config = dict(
    hidden_size=192,
    norm='rmsnorm',
    norm_eps=1e-07,
    extras=['local attention windows', 'paired heads', 'value residuals', 'capped logits'],
    init='trunc',
    init_std_down=0.0141,
    optimizer='muon',
    lr_head=0.00581,
    warmup_steps=0,
    schedule='wsd',
    decay_shape='sqrt',
    batch_tokens=16384,
    max_seq_len=256,
    train_tokens=149000000,
)
Each number is 128 + 24 x the weight over its row's rms, rounded and kept within 0 to 255. Layers, rows and columns count from 0. Numbers have three digits each. The size before them is the row's rms in percent of the matrix's.

# layer 3 MLP down, 192x640, rms 0.103, rows 0-172, columns 160-239
101:068156070108130131105120123120097128124084128140142142108103133138142192097153114128135166082140122106143138153080140118139141154147144113127176170117146139161105088156148150123147116149146127108090150107110102144117152136117174127091140128
095:120158114110143133150130156182151093160065129130117121125120092140200123147089172119119156100134125131140127149097131115080139122157114103113140127148126131172095114120125123136129124154146085131135100150129123130072154126110126086129159158
098:151108122158136125130147085116127091138119131124140116118137124124102112150109083109146117126120170158142112138196132125096130077133143153161176135119106134154150106122120126127169093147171156179120120120106135083129128128155089078111156106
095:151120152110109138141148106150104109100121115133173116130111119167135139138110154104116123131127128127123121149135156131109102142105173130139158107128167101150145158120155135125154150127119124111148181113139099120152120103106158090108105116
100:110090137140081144103169135104096143110107167121127101085109163144147095147109151101129165172147140138120103076151126079109140101141118119140140166131143121095191141144129105098143118149139136113138129142125137116096109090151133127088095105
099:132120120124094144131135103169093166149095156101097147105116095117123100098138103106148106125114133114124100126190139116119135130103160099105162159093108116112110105146104100134125122121145151123120121104162096155094142123158139122124117114
100:095134159123145075137076127130135145123148125105081113133111110129128135091155078125141116144137153139099174109124078169099129152143112190126134132102136128139138136138127099171083130140107066106123125124109163095112122127163152128144128152
099:133154129141149109141077141105125086164135136144069195155140144107173181092137137124171148080138145167142090174167084159129141164102140116150090109134128113097124142120148153148158124126173113133106105149126136116113133127098160160091139140
103:123112133131144129137116124133162132130100097151130108149131121107119133119145132136122114121085147152140132130144126132092149155136092115160124108111150140106124122123137120158114140108097164095134107145107124118126098130095072113099100125
097:146111095079127164138096090150133139108094123118105102155107105146128116133164107110124099151136148117149109136119113142112153173145100139113080133088102089158141149121128137118152157092122126140110114140118164128106113126135154057123110136
098:185146135164153138144141137111148168149131147134139150184102167099152104135102090144118124155106125116113107077118116164124126119178096125133135125162184130118080112099166099150119167134131128129109143136136123128146102106163088131169100105
097:145114114117150093130106130130113124122130130104129129132128090099147123127164106143127127103135146176131123099136151127137135109074086088163126153094119138090170161155059081139104163128060117090100118131090094125126143091122102137110156134
101:147115124100092145166135133166130112169132166115141131110137117124186122140121149150124130140147118091100144147122138083127153151144153139116120115103107127153114111141139099143124093119152140117113128164108122120126100141140161182103091105
102:136141112163126153148102105167122116160141148119120129103144152111096123135128148127123123133110142105136128119108112111161144101097066123102090094101070174089135130131158109147136117070092111099131137126131115153145117155115102155143091082
101:144169114134095125102095128110087101131103119150146126171135145091139124117139140168118076151092141155161139131122115122132115154097142121134226165087120138135091093154143102115126103143163153148149112142123135190135155103147122070141119147
103:121103111151151140084164118149167102098191168124131125117163113124129133110117162129135126151075115156131167077080123122098129154177108140145146116145122112095121111146076111124160123099109129140152120126177116144120131119094129095121139128
103:131129144110123112126115138108135150096146126175138139137109159132108138126150160094125108095117142151085113128103149172084125138131137126076149103114121121116161152137117080155132111133173139089139131172100136105113123149115123110152112108
101:104104109088129185116122122114116096097126149132130097116142117164145170124151133113123129111119106121119128116148110153101131135148082086114144095129126145095176154087132126151081163104126126112100156157148102142138114160131098159115133122
098:106139101148173153149134104116131120144140126126139121159176124134092147125143118114128114136107139168104091097076127121136136140148138094084114157132095136154137145139141123130099106135126131146156159136174130053094143135122088153098122118
099:117141136136092134091129131093132097144142091127091135124140143135113152093146121125087162162134121133168173106165130092129073142109142172149166158129134120118133111128113109134119147197162136119135137097072115096141127122160117110119142111
101:120145155134152098139109155142118165162122105134122112150149194129111141110088126102179154088108142095132139119162116127119164169132145113153158137139143137113138089116074121133160150142117109139123151127152109147149137082115063082145148070
103:157123154097168190105126156117115141128109151113131100127105152107173128154085108117093127110140098112129125159105141121155080122173174114128132124179081137127101142095151141120094112157083100071114091162135137104124095125150147077105116096
096:113121134124157110101156128143114124151108138143154114116089098128147144122095135120139101145139114160125138106115133155125125155159055098127160124148124107144171149137162138109111121146134131179128128139149147122119134125161109151131141091
108:130160111115117124109154129073115146174116100107111153152116148148127156129071135105132100113124084177134136089122133100107109094154132132111164158163116145121092121138117117131149180080169111111124124119088133165154161132121087140127118096
097:140128176115163099120135115154121098164166142137180131091118104102123127164081147108142153118115130080156110129152119155125102137175113179100137138115147106156100131144104140119141134175132160158153164124161049171137101148146096139103120117
097:125147124139134128129123139118137086132135151094152140129146129120120151103120132147119127151080112126114125135104120141155137171118090132138106115133168062107100104098134126137077095141125120140122096146098101120105155146102151127123133162
105:150129178173157105075129099138166141136127120158135128130115115123147104116148165149081143100141138127123117146135175134105121145123129097163181144143107118134183148099123107124178168160132127118066087089107125148128140135132120142141119135
096:120143123151118086183117106120079164112171128165097119132158126154114136143102118109124117125121154139119146155129075171120152180097132144161140143135107097142106116141090178139149128137174143115161129103152096109165160191129084144113179105
102:135114105188150096101148152110127133149123120072106130100112082136122105170110098094133143142122132122149134167125091123137122117109136088136139124133107118130136100166114114089153064136125155144079136130129119147161137115134114097129137136
101:118112126121112112166136119105118089143148136126141077115143113161121094118080122120131124108157181139064123118155165099158144134132121129100144104096141130114114151143109153115143125117106147096120153082101145100109125147158113125142106138
094:077157102164113128138117110095125171153101124114095139106170127155152140131124088099160153139114115132117138174091190103149195132129099113211138114121110148134153136143157088094113129140114138115147122158136137131136132099154120121095111089
100:112105118177138153110122133132127102131084097113082115122152121154152122153133091124129072122116112153099135147121144138142132136145104100143167103135100115104145109139117087178113087152111160152145145089119109146136156146129103160122146136
101:097123134146128128159117129144194154114127143083151140124108140157100119116136080113111114109110151127138159128130134089123060130179145146130125140104143141135111099087139124110133151092148153122121147128140089172143154126118144122145106157
100:139128140159151111140107118111109144136126124116102104134135130081137140116133108130152114129125112125150126121136123131133075120117141132137137105105121101179096137148124145126130114122140109166108167154098143128139146114101139137142168153
100:109147147170116142127097154116116139120152083160075099097069182155145089130104142135176118123122144117067160106159136123123110152135119121090224144109162117123092162113142094128092099095079196172153141105170163150109118122098160132145133094
096:162169142127089110088102098123154089132155138129099134110157096143168148120175105133138119109100168155095111120137124157099137130144106104134105103093100126107131131141143092107138108125125136159126121124151120147179080150078103110136124148
097:117112108142128074126106166145122114115097128143151120125115148172141112105138135148148138130147147164116147116153157136172151124139115140143084111163124101115121107129117132169159126138142192126100122107165126176090120122151125070150106116
102:131136128140113178085139102166095110117111117090129107140102192120147145118118137101147143157129100126151136110121136150113134104150140121107094110153133133132157124119135142145136118135156121103098114164134150099141090106115162134144158097
100:152127119151147144127114136128105133155139126144116099100157122157132132126130076159122125120115121133064102119130094072127170116137134115073101145126145111099125110124124119104131150090122150120152124101122092157086125125130116168151150141
102:102082078137147105149100127202171142108143095125163138137143179124119098101131152170167105113151126147124100145146146112151084120103115141182090158129113108092071104157175138147131099101178127142124164108129144140131158122124135117110168108
104:125163123175116130125144141088163150111115130127134133127126143082127142131130132061106116181153129114114162132143100158153092131106142115074128128145111133162108122127136119130097111153134114150162116149134113102150135126127091127108131104
097:169137126144072159147117123112101107109156096137078141127122155154164128144157139151117136121168121136139098126201057135132156138145140089125125169153116120135125136132125123130104170135119150138135143139124120083115118120084113111139168147
096:133140084139104136117150172188115166163116148144104146123121119130138133082143147144139135110118104137135168188150162139172113127115115142149127110118114108147101100114178134096153092106135146118089073098123081133115097101145112135127143095
096:139131104141123141126110147174153127118121142157148109099125157125131066112144089144115130099083094155149112124163113121133113110136099155141106139150132124125110147083157079120137099108085175113143146115132164148163125116119156094101123116
099:115139099085169165108117159094107142122103103081155162164080138119146098116136140101151098150165125153124117120116155133116141106151111152133102146140146101104138116141157099097121094120112105147110108132118122132170149145124102087138119127
106:096172128109130129117124119108125117155145134104141172127103137101137142159117183119092158096134116122134122162137096087116112109111159117133159140148120091102126118114105175131092098147102147154111089114129131178105101173148137167105139097
097:114106135155169140165111140117105159112129174101113167116113098157102131147133192123122128163131123098146135153162136101128128096099115128125120150114125070098139120068123098151146109121108146117135148165130139155137118138148111151132123168
092:125132107136118108114109090091134137125144108077143125136113138110125120166098140103119099089168107119123123165138190134114161133116096116133124135103113099114147130129108162112169134140127133108140134143128161123087103120202126127101159112
100:178145098095129109145127176160142144123149119136137150144138109149119086120155111154139134129143075119132116191126107126111115151112138167103145081114126162142116119129118120142081123095131151158123161144212101145169164126162142155144108111
102:129165095086154175144104111137139090161129126119154108125128115155143132093139141121151126098133167144118131102127077133147126128096116160109134090138107094131136144159129123189173111113134114146140131120134143125110114154135089128110119158
096:104156108113119093099119107122094144100144165088118100101105144116145072106155143112121140093126173122146147150155096139124120124154122149126090130119107134126124110132087131112115121105161154103134144170129161130127120186143137133131159116
107:125076137153126117096112107127118118114140157121132131095135137146124150122144144109122135121097146164128136128093160137133129092120123134094135111134128154105154112141142112100152148126082126165102147125156137161160141162113093159147146138
103:153145126139104170112097126163103110160131136152124153144128123123114138140134156104141126122154049085119164150142140101085130138124129114106120128111178141125161109141142111146134111100126099133120181171087114109134089117143147120135170105
099:141138140135134177121120147161152153137118137118138093106148141150167091115132193162106110127137109129175090126124144114105153150094129145088100138128121094130105133120162116104089160103115104131156092131115116109109165107128144103140149129
097:154146164111153135138137116124142131106166135143195121109095118143135114123179130072153087118144138142122103146183117162135156092113099119141122155142091113086108148118117133108141099190126147126098120131141134144090143129147123121185121122
100:146112119106136108156104147103069115112111093133141099126120100137098111113118097139106141084150123150142114166092101158143128135147111131105096121137105122125128095120159126122121150130110122095180114152117139070117162132131094184116126116
103:094133146100178139107169151084156154130088157099133148120127126119129163137110112098156129163138104140111214106178140162175071147126098143114143196116114110168127113170136120111101139139112099123141157142147138131106125118152159147148102137
105:127135126111091132100097138138141144143100132165126136096142110144130131159131102098118137147126112131165094131147150126109097109125141141104118139140113098153110108114189147108150130134147097140119127100124112170154141145160113117083107125
100:157141114114132166159108114118131144106110108130132155133141166130118113129130175165099147131144149107127137118100083137127138151144122128093085090115126127170154115131163161102115168136146129104099130088087142117079122134128131136141111119
104:147129116128110112160135137120163172111109092128131062094120112171141131131175119141102160129164134143139131115138143124126142102129156125123082121108099106119120165131134131166133156178119145135168122123107128142134131130110104138173148161
101:125089155113084153136086125123148137087133109121118132163100092145121082103166137120116170096131122134100114112146129147189149107088133097135113131108172109136147108117154130177099119167149127140101137114072167127114151131121138095143134103
103:133148162122131109090126114129101124109153135128087152130152094139111176131157124104117104119131134144117119170122111076132135131163155109152139118111129141155071155117131153136132128116132123121171131130154110101132113149166086083071118189
100:122098104129094193118137146104139160149121124099116137148130101110133136129071143182159130207093108140122189120121130161147105108136155155147185092145127124115101160116158124109100086135150167143134094123142117153160133137113130139136150102
097:133117143142124170186145133108125148129142113165144094114085113081162122060127220167144154122094138152127136138083119111106147148126134136135150136129152132127113118163116114111111151161145111092096114163129159152149135099137131117144120099
100:103094122102122146161112105143153090124146096105123163144125136101097129146121147179088121147148158088143151117125131118151129134070140177135102099133136145094092172136092136149138142138114169071141076168159097125152126138171153107163109137
100:168063133113101130114103135140116131110159118128150154066124169133190120176072104112126135158116128140097154136135097121142107160127093161118126132117170088119101146116095163128153123134142139168134097160116138125164115104125118114076140137
104:087098102119153115152130105111147149162130153141108172198142140161166108133111165093138147128160086147177090131140119146125104103109128095129183180101183151171117116163097131112119171143137186131130128117136149143148129119165095122166131149
104:117141150152091100089125136130114160091107113123130146159123120171112104175144117145122145118127135108125110117123121088148084189119083117150114146148116155117152135147164160109138132107105110137079103126127123141170130136122126149118083151
103:139113131171144106125170116140125067128093147116162085141131147131151116120127112136125079146139163069131174092115146124135131100114120114097176154111135167121127140150127148154139121136137146160169118129116148086117138111122171159172133097
106:135125161153126126114138118136142137146118118112146145129133175157106123166120099108149131137099111094126157147090156162166116108121151090157199096126127074110107094160098155172145146170124093108126102116145155158129169175165148130115086120
098:143122133137111141115110123153154155104129170122138098107130118133169114166124150136120131113115131179164157112138108147120130136114114115165099141111118160137103125137092078159114108134136133132160150094175101123172107130163109118159146127
099:110115126078104154123127127134138097093119114156213116060110113154157140113097128142095159129134070141124168151097178121150146136123149155094172149125163118175143121142096120155139163113138140117114119138162115139158133149138114115121071166
104:090147115148155138168136135136138163090164116149116159134156167129119142126161134131089134131135157161181128107129131159092127135118115101186149100151146129131109116112132137165115146141069111122121139137140143131093179126135137093112106126
103:157166090161140101153168097138142113149164095167152147109129128139110124148124081090174118150118181118153112117092127151156095146103154175136143141133117084156145107153147149113145115124160185154141131105155101151157138153206144141153115107
093:145152136139109122174106169118127117163131138123148122050091149141142163135117129125125101146160117150178145147137133121159107152158164100109090171110155139124135118111121158127064148113119123152122140094070120122154077112095096144112127121
102:176132137109150138144122118147132155168122156098126152103129092109088168156123120143144106100111123135113126121162126180151145146113095160100154122151124100127177136145155143081116138158120093102100078134158124168128108143123135125111139141
097:134105146166111125108122166131122159113166179130125087130120127129133134139143175133157121105133119101125127143180117141166096158122145153102149119144142140129139107150128153063119119114139176116103079116120108112155148126097104139124155106
101:125113146139105119169119133159133118198105093089133116080091100167167101142114121133111168151186138155174163171149134148132117132097137125139165148131105103151088149093169146145089149089115128132162105162126161097157100145122134142108159135
097:155143105164112140160145116104140093153149142139147130113156117079146114160143116087125148122154105124120117130124133118118085198118122101075112089167118136165136117141105163171141142150104098130094127074169164103181094100108131124156121148
104:112092126154174076175136152134120105135153089131130124125139136114122136159117105170104139130118110111119134155110083120106150133142174162167162140141097085137078114155099129122091092099103177180123122118129108137123126108129105114129163112
093:173151109122178120136118095157116118134147146103139139134097097113160122126150159117067109160113118128121112149112159135166118112140143133151150124158116134132147137134104131131123100123141116149116088135083133096140128079140135130116136082
099:117136161156172136114108123168208085139155143119134162170122101135125135085114136124133105125163089070129109153126120136136105076139149141146144130146080117128111163123124127115128143132138111138094152121108148076103141146130158101142139102
100:134099105091088134101151170131114109116128183117135117140090121095141087149102130099131081155137094138129129118111059068108160102086137116122080130132102182146117146105122179184119135114132124082120143085123113106152153118120123092159154129
097:145089078095126144124136158104125132131134133112140109135125104177145113117151168136101140130148160149090142111143141147109134134119139117135166091097153129102115130118178152145115091133130136099159165136105189131155126141103104123149133120
102:114134152146160125117124131115163108111128134109124134111142113175136143120150133111091100102126091136164143141109139150079113110162107078126147160107129152123118120125125118165121124189140136088125112111099131113131096128172084122125128165
100:126117152113152168112144131133134069100162083144137129107130111108139179098136150131125112153140171133102099122134123155137097154088133149119136134106144074124113147116137104074118092137134102158159135100095107129126129085138111098160116115
101:142128132124137159139138150104093165117110130149119138144142119114119118138185130125133166133144159157157157148110096115101150157129114168143057148146128090116105135093122145126152151120104063180064128149112100108144136125133130095127135164
102:122174116128107127095090145129129161125139131125120154142119174141143130135097100058106137128121133161153136163108118131158145123106136149138154097144136107137124135138106095146127163129111142130124129172149129127127156119137131168133146119
103:145130076124151127125112103129117101164121159144136169087148139169173096133124133094114141123156129095118132159143153138155111089114119070140094126155101140110139140149129166153092136134143127145149106136105146099126121138138106089158117168
101:127164155138162098108114155097080161129129120149107104090121121111113080172101106165158127133118124133151140133113137137130100155133130124100141143103103115134100154124138189131168117152114150192153111149150157171131147116173155153142139101
097:144156136134101140105147118123110153152134128137145142142135133125158160113141161122153148136147124147180149142109132149079113154117088130124160132096128106110133080093135130149111093146119143132095141108183108125125175095115152112122148109
104:093127105100109109135139106093142187133094148149089138140139108145141135127131110111114148103100153132092134094133158151108129142124128102159136105109158135150116151177152162142116124164081132090122134094111135128151144114139118151125128133
096:117150126140105114093123105182098109150120134132112121119135096121106091140168114130134111087119116168145150132095141182146133141143072070101169149139091124132160090145140130142118128123132120140129112147180141154148121122109146096159149142
099:087120090162110111115078165100150161128127120115110125140183135163123100153137146112096130142144134115071131177116087146108102129147142123157097118101099081111112141142097147110137083107081089137132141132073124121119144136104130090139091156
096:156124116154128125137152121143173129138155070122118100140156181144172097171136134128133117133097166162184121101183140129175107132124136146114124130135107111124103091152102115115142133126103130160129121109117119172152110128124161175132123173
097:111144123153112103094134137147151097135143120130114140113117146133132084136190154073161124130098131139123147135167122153093110116123130107119090124178158109110103090111155161159102142145131158126155114106084128159130147100138128134135114126
101:160127173136095176154166104159119128121095159105128137146121171164112090110125137118132146122144133150132108140143133094093132159146106115121109120115121167110114161105096131159108140125115149096134114110129134144134147068156118136098157119
099:148111114157148160080126120130118123118140141120137146134142099129115100139114136114137079113169134124125125127162087153114112119115124129152131160169148122070116125132146112106129133116109188103180175154176139084129145131157139157129100094
106:161129123092140121156098124166121129116117149153153141120138117152134121154140118137159158084143140132138132105160142057106109125104117103121156082104156097177153164173129112125130128138168148117147128144170088126107159138124143077112136134
104:142132104147136119082103127132149118102124133093137111098125100119128086119130154135164134121084122167107107126133095106097130176091116148163126124138137142153140082149113131109152150185149147118114103090110108143160178104150115108160116100
097:104148134137183097129129125176163160098121150156090141128103130132139111127128162144153128117105151123105120116139134075144172113155158068097157114086100137129146109110160100137129114188112162126121115135141125123144153142142115162140148102
100:160120148130142100147146142145124156100142141155114130136156117106148108150121107106124153131113134124168110072140174139126103104161169130165096097168123115155117128169133151150112137111124113097098117154158114104144187106124120087134112130
101:144125118107113108128089065119128152116129168096122128109189139115101125113101096117134198098109136172133122112104125085119104102133076119116139156093133126112135112118142129094104194157129082169095091109148130158184111122141091171094089172
100:163100125132181122121105109128106138147095146143096072115117144144109156107128124115108132090101154091145139131121149097087146109102166101113140120137139099113094148130138150094137131164105118136140145122050122088126134135134102153131137064
099:152155181105063118124114111150083121135118085144124139158143116137165154139133126101121113081130148125090155115132156170088139097140097114119168165122127099099142122124140142162158128159098126123114126194151081122141155146114112147102138130
106:134116151153149110105130099087130157113119143127130112107124124126090153125152096125094182112090143165107116120142147120172136139146116141143124175136107075182135141160136136100090113116119137123124165123095130127109086122131117176080156084
094:146102117101134144143167151122136106171116156152170122091110120114137135170143116103111129127105110167127110127135065138150148076171098132112157129122140128137091131166125103186173113146115096125115102169162130134118103118116106106143148150
104:098103099133123137113150110120117098137146079093160132104110159128111143118115160111143122106113136164155157116094163088138125128143112130104131085136127114121108157126107120152137137135107182116104108131142114131116078131156085135141125143
103:092143124157136129156111086125154148153152101153131110150166090165141124145136169132098142144165063124097135165142097147123123140138104129135151135159150095101115116117134129142112106141150074145095122126060132109120141156149127103113120145
105:128134148112147138145172123136113150156134150109156140147109139118155109160120130107133132123130127116162092081159149125175087102103158143116159138146115137167136144137103174096166125153123132111113134124100130148128087123149137100120140150
094:117097113101089113086147103075126120137170121117138149146104136112181139119143133133142163103076114138115131128123108116154087118138162088109100138176116160086169115120113124126109145175130152120128127127108133138111133148079132096140127163
105:162154095099093146137121147123163127111146180135119117154107127099129140108100142124165166123073143127156143101101124123128117128148138158103111137129088125176115082163172087133085143117135157135125140113089133146122187100093133130149142117
099:123114098096152150112162163138119111135153128139049108125117150102104072119153107160130116126159126101154121128123125160159137171134115117108097156157134124161158136123128123162139138053118082103116132114056154117136087127175141136150151127
102:128098116154180139137145096161125148102131138122136119162150145095087128121153146133167125101116132123101149103112113080119126136133128174126087123134108106135129098181106155091109124107119110138143115091111105134108156129151116120174132082
099:121121155099127169120139107150148119147100122082140155116161079129102160113111117106101119130143122108144094107151142129144130113120112157073132088144199101136148167117120161150129123098129128114200154138130160097148100133129148140107133121
099:158128121089152116145109126151125139117172123136135151133141173140144174139167082144132174160092168121098108117149098139094071139094156149102153139124101166142132104142118143114175101111104138090114117095139110112083107139145153165096126161
099:099141165154147166175128140124123107134097108074125114122118146146136135148118091145096120125157148130134116131154119117155167087104134146122125120138149115147168125105120167088138140070126117128141095142065145114118110121154125107123107136
107:072130107136143128125106170141124096125091102152184112140141141121116107199154100153122157128156154135112108095099082119141141111081158104159136133161146087077141099118098128124118125105129119108109144128084112164145166175150125144115054105
101:149133157107125165119131100120148093137114122112136149137118150126148119160119110089108156131115114119108126128150062124101137125147132139104157123163163122121163121167168120160134121148116162119147119148087171111151129122153165156095127108
099:149163146126155134131120144127166073131127094145118103163103137127145104105146112123152115117134128099147130176125129124147066131149137116138132091140128127120123150129123163099119112125161111120126147139154110132094099104122115149131125129
102:093096141131124135108121158112114149141121112157149140121137161155091108131157148127152132169135167083115115111116103110106133111138189141083128146105144074142120174084123132137124121115147114130119172093099090095133131166166104139099125151
098:136111188154114167159123131143122108109087159121120150138096129141112091168147176133152149129146122125094081094137118123120129120107117122142100083117161087139135161135116133149176106122124103132154128118153146139120136116143166130123128044
099:105158120103122133110162135128133148130159155115109103123132107171117110146167072142131099134107180138131142143134093131124097120140141141162151189112148091136140145079095168139122105099158124115119116100107138097164157113136107121186143156
099:122127171115142120102120123151171166145139127081133132126100089133158157145176137131131155086120109148156146117211140117142125147129140131096142156154107126119105152145159151144099181131086120107116152121118109117093126125111117096147171177
099:155140090097133121124114097161143178127124110109163187096112151155108144122144130137139107112149147139155116153126120172132136149117143096131153123132135111102108100106190148137089128153163126146126134098164160138142148129119126150088110120
102:167106162157100120156175157152080141116154138080155116086123152165150091112128087136108125129126128116123105111153172103125147122135138148119101152179136094109124123135137141151139129098095084116100129131145163105126107106135158126111132131
098:084135127134087113125136107136140173144185102121158143141110087134068094172122063111124156142142120106134150095121081131094161092156133126130143104080122130082141100167106129145132123117113129165181134134116179124133134129111123132131117118
100:104107110142134145149149131167144108149146103096135124120116157157155132125151154131121096181147133089156167159155130115181132117129170139095108124127112197128121123137139129099097137140107148093126098129104101141137137110158139141112131166
099:104128115138146142133121178130100088104145141139166101079089115143116174130091153091096138165129097107074128114105112119177137116133102126150120169127129146109120104156149134125158101133112132085129124124143150166142179110127132138175121146
098:117124141110110153141136091115122134141138151112110146143127114079149148145125162130124133145128115098100132154129123107117119122120152114162147102162141122145150110140081126112137144164149102154146123104091130116132109123138066113099129163
104:150118158073092110113134132109152152101109102091118123142084121090078074133119139147135171106171154147115106157118123104088141140069138109082081161090134099135116126165149112137055112137163127088090095090108134125135132189126135136144148147
101:113135153190147136122093126147164111085134146141127092108139113132124127158147100108164067120100083094185066135145118115126165124124103132111124139117137128107142113115147130093128125131109136178134138132075107136130169114127143113177110153
100:106121120113150115169108162093132154111150170092129133153126121123154149114142171140102135124133167123142100128107133154085162169143139160167136140132089109154150116204090129121124098119145117136143152117155103117158129137158121110141149119
096:119150132114129155148087111118103107113135154128186124098093108117118102100105191104067156143171100147065147125088117085141093167196156118135078083109152135123113105143124105125126118098141149091125140143131096146162138156118143171155136155
101:147101155169103117098115115131142119127169108098101134133155113152107156138135155171129081116124118131080160078065145104118155148102091149110129113136145125133095152077100132152139109144152134131152107116054151119073136093129131138164178138
100:149163115117125128152101064148129112151094106110151155134134145120152130148150152161080161153103146096114126129122102130138118149110131094120156119105127132153170114165117147143133137143127106118136102142145097127073092142121141155093147140
099:147135110142140157124144106118181169112125131123136140178145105151088162124104125106108139117104146120123090115144149163096123149121139109123117155103121154133139125098183132143096104151094113114159142124108185152118130116130089142132145089
097:128173158157115136120130134136121072120131122142115142089118098167145126142168133109143106112141154090134090112098117147148113119115121136110085147150165142132096198098104134115138101105120087153104124135130150118157114133165195121158132148
103:141128098105121133087094131137133105133080118077165112136075116159179137134116116086135110099092152152160167132124142131178136104111102145128160116117086141131118123117151102106089112140146128178112099110156153127131154162095146128136174102
098:116151137158090161104135135118096109130109131123099096118151141144165161116179084117176129124160112119144132114115142132127143128141125106177084131144148118187137141116119124148084154077093113120159130139163119124141124161187161134184173084
100:137139145106115109094115149074133110139150130147118113120117104097132145141147139128150140149124080106132096126127108111169112183155134154090084188145124110146156116143160147154140082137131126153124132160151118132167112166147134094166152148
095:128141126155168159133152149094103111134121120174155148136155100109158174113111153144178130134114149148132133142137157143164178142088134097093108125147143090126146122111124145141165133140159122153175146139119149109141152115075108129102121115
098:126130132156106119147109119139129140141161152098111127120115133092128107072112137128107137131133083158139136145131141129100133149165136093090159167146075131141154108143097110161137158134127139127109099104103117123112136156090145144108093143
102:144106132129116126101098117161081120167133078165114110165090122148146137150112160134158140153130150148153142108153143169125163125114149099151116149091099108135117147146121152111124143105130116148119134140142121146133089139093128116112148113
100:098075165180155120157095171155105127164115165142125092136125144114130120147111178119140127122094130128093144151133153083151138130147108133094154120133124095150115147118172123152174130124127142129086103145109148142122128093094149077122094120
102:125152112150145129135155163112131148142112126152143114160141093177135128097144116107127168143170110115106127155114098149129106121101153139126109130116117094124115141126139196125180105149105096098118170106113072136093155176116104099130113114
100:153140172081114128141141103133081116129130114139099128145145148168133126084109102116159149095172117182120158141139103149154136138140162124144192072084116117147118127134154140141142132113105139115163136182111080113160170131141146136122109108
100:115124168091100148150158140154191144099127145109106140084106133149112143120117126142135108138162133117078121095149109117140171125143157141086136131132156158117135139122152132175107089136083095154135161091118127128124121144118123158148096130
100:099121187158156099104142111125116155118133146126115117082181138104136154124096133096118165134121129116082094131066140099133106121108145115144113094169113170103123131153088153145113166156121144077170105123134149092059147145136105120130113143
099:122129111145143123115117132119146183160125157165106130117136108114143135141143172108103166170157169174144140116139117141136124118115153158096134108095067134126128146134121121146114146088186125100149113145115129139141095110144147152107151099
109:109093174147154142165167144101133159157147143136150144116120148125173182160129071132110136083100106099120141128176097091110090111115088146144137163189101143190137157144141106113134152141087131088128141103096080126145134138159137153134095113
095:117140095116124139083161105122166148052135118120104123107103141159147121143130117179124132182125119154126128123149173137111094139084129143090117098111138090110120111123119160138167086139084145154134152108100090124144140133146165115119155106
102:168133140098116136134143119108111137090146104168148140139144111154138102111064118103116150045094110137156133124123079139135117156118125135153127104127144174129108134151165092113113144073119194156164131116122122128161103145126122126137072138
103:132139105168128130164114095107117123130173131166104149120118094127118137102144103151094162132128102142130157089113104094115109128128147122190134126115106153145109120107155152147082099125138158099095163142145144133173131133129132100101122165
101:106121123133106143152123151162148139167100134118084131101135109103124120146136136122159197137104117152158129122161144142123150089138113151101159128129152146156128120109100115128078112123137141138124129124150129099119113099176100129148134143
100:108122101109142101104156122108171123118113089192116161149119110126133117141136151148139154144135096127162137138133141136080112157103164105103132174130103188117163087132132158157117174142173114146131114105140145123101114121133152123166172116
102:137121140096103120154130126094109152122159096142154151131136121133127155109119109156141129156109163141150140076142095120096111095111131136145067115165149131134100128180134134119164127153084111131125154149174142127129153137136101129150137073
100:124129157171135130143101134120150158117110101126128111127134149126076122126123169138141137128128172131166179141146110088144109123168126128130126139164157111149115135119087144106123132157101127107119118111167172138150183121109113116107155115
097:141139145136165129139150135120154136152143144144166125139155100126142114131131135140129114077118105124154136133090117089139083112127127143129160050129105150139164120085107134117125157133137162146129112083129108104134107152124131122142175086
101:117114133112141166103153163136135131117111133080110175136147100146128167148137125139121155106121138142109126114100101158074121137109086139136121144135099122142169129139136099120143139136111116150132092172121135125155081127166081167130172096
093:127120080144106125143120099141155109110160148083113140128107102115087137111165132119135120110117128153128190118143130075111131117152157098160128114111155107133115061138114125141130084121153126129103157124155119119153160102113174169114112113
103:127101102118089133142115069138121131118154102117118127103111185107131098139140114156152166124149155121123109136110144113149123129125076133158134131123133163144165155144125149170118121154120105095109129112102123096123100132119123149101097171
102:129129145125132111146173151149165114107147172109164136159117123142111136161117152150118106092111174133133130117098162122124095085146189160170101163148133146067147081156097148114162130112147131143146126101146136121129137137162132100158115056
096:111120163167113115107114093151135191146132162107113159130087141133124120138185106150147153136146145128146146143157141125098123151167168115138145119085096113124133140145138149147107128189135153098151088126087135132159134111135095096152136140
103:102125082122170123112114143117104168114080123133107083137138100129143160109120133085104145131107112128162154077147098095187132107124087127104143159083116099170106128100147095140115091134119127112127119137090175131132139164121130140145154142
105:077120114158136088174140141089115129122103096123155141131154108142203100113103143100119124147140112149133128145098139088129168164147117131113137118093129148098129103110122139147126102138155149120144099123099102124115138085133140101181120129
097:142139079105155131084119141110122152100077130141141134112129137129173112134164124135119132120131119152132107175127143095122147090179085109115141138170132140093147123092134176169115112145135145145151155192169109155115158106124175155119139141
097:121113144099111112179115117172180077122122125104122133103143123118118131129138120103102144105128108129162138109135078167123135141154126120157097108111101133135119133144117165202115138121089113089106121160154131118118108106110118140120129119
096:113149063115075167138164109130142144165101136110132169109161079124162134106143074109119122105133113117130136162127098124155173112123095081101133159104111143122139166159151142101125152143132157096144096125114152135145074147162126172121136095
099:152141113106144163130147122124132125131167156135138132153121135137125141140098120112113149112127053111158172153138109158112145133157145139170124182151160147123090110111153140130094170150154130132161109134089105123140114144131123085099111106
101:126122097131121111093120126120152167128128118133170193199120143116126160166093142127104131145120180129112080097149103139085155151126143117099134169140129141131147116142089158107137116113139113145123089132144091094134124155097151094145112112
104:102103117099099147131114132072137120178126115103146154113114141097110138115171133142136137129094134097143136133166122140135130158113088135110163129115127124098142129150121128120101087140126142127112153104098113092129107090129151141088110151
094:160165074119127118086175088127106111114098109132135127125124140108100151122097120112115144164132115156127110156139140147122091092151134131097113127101104201113128104143152113163095154131099147109124140128182032147105132152118103136144118124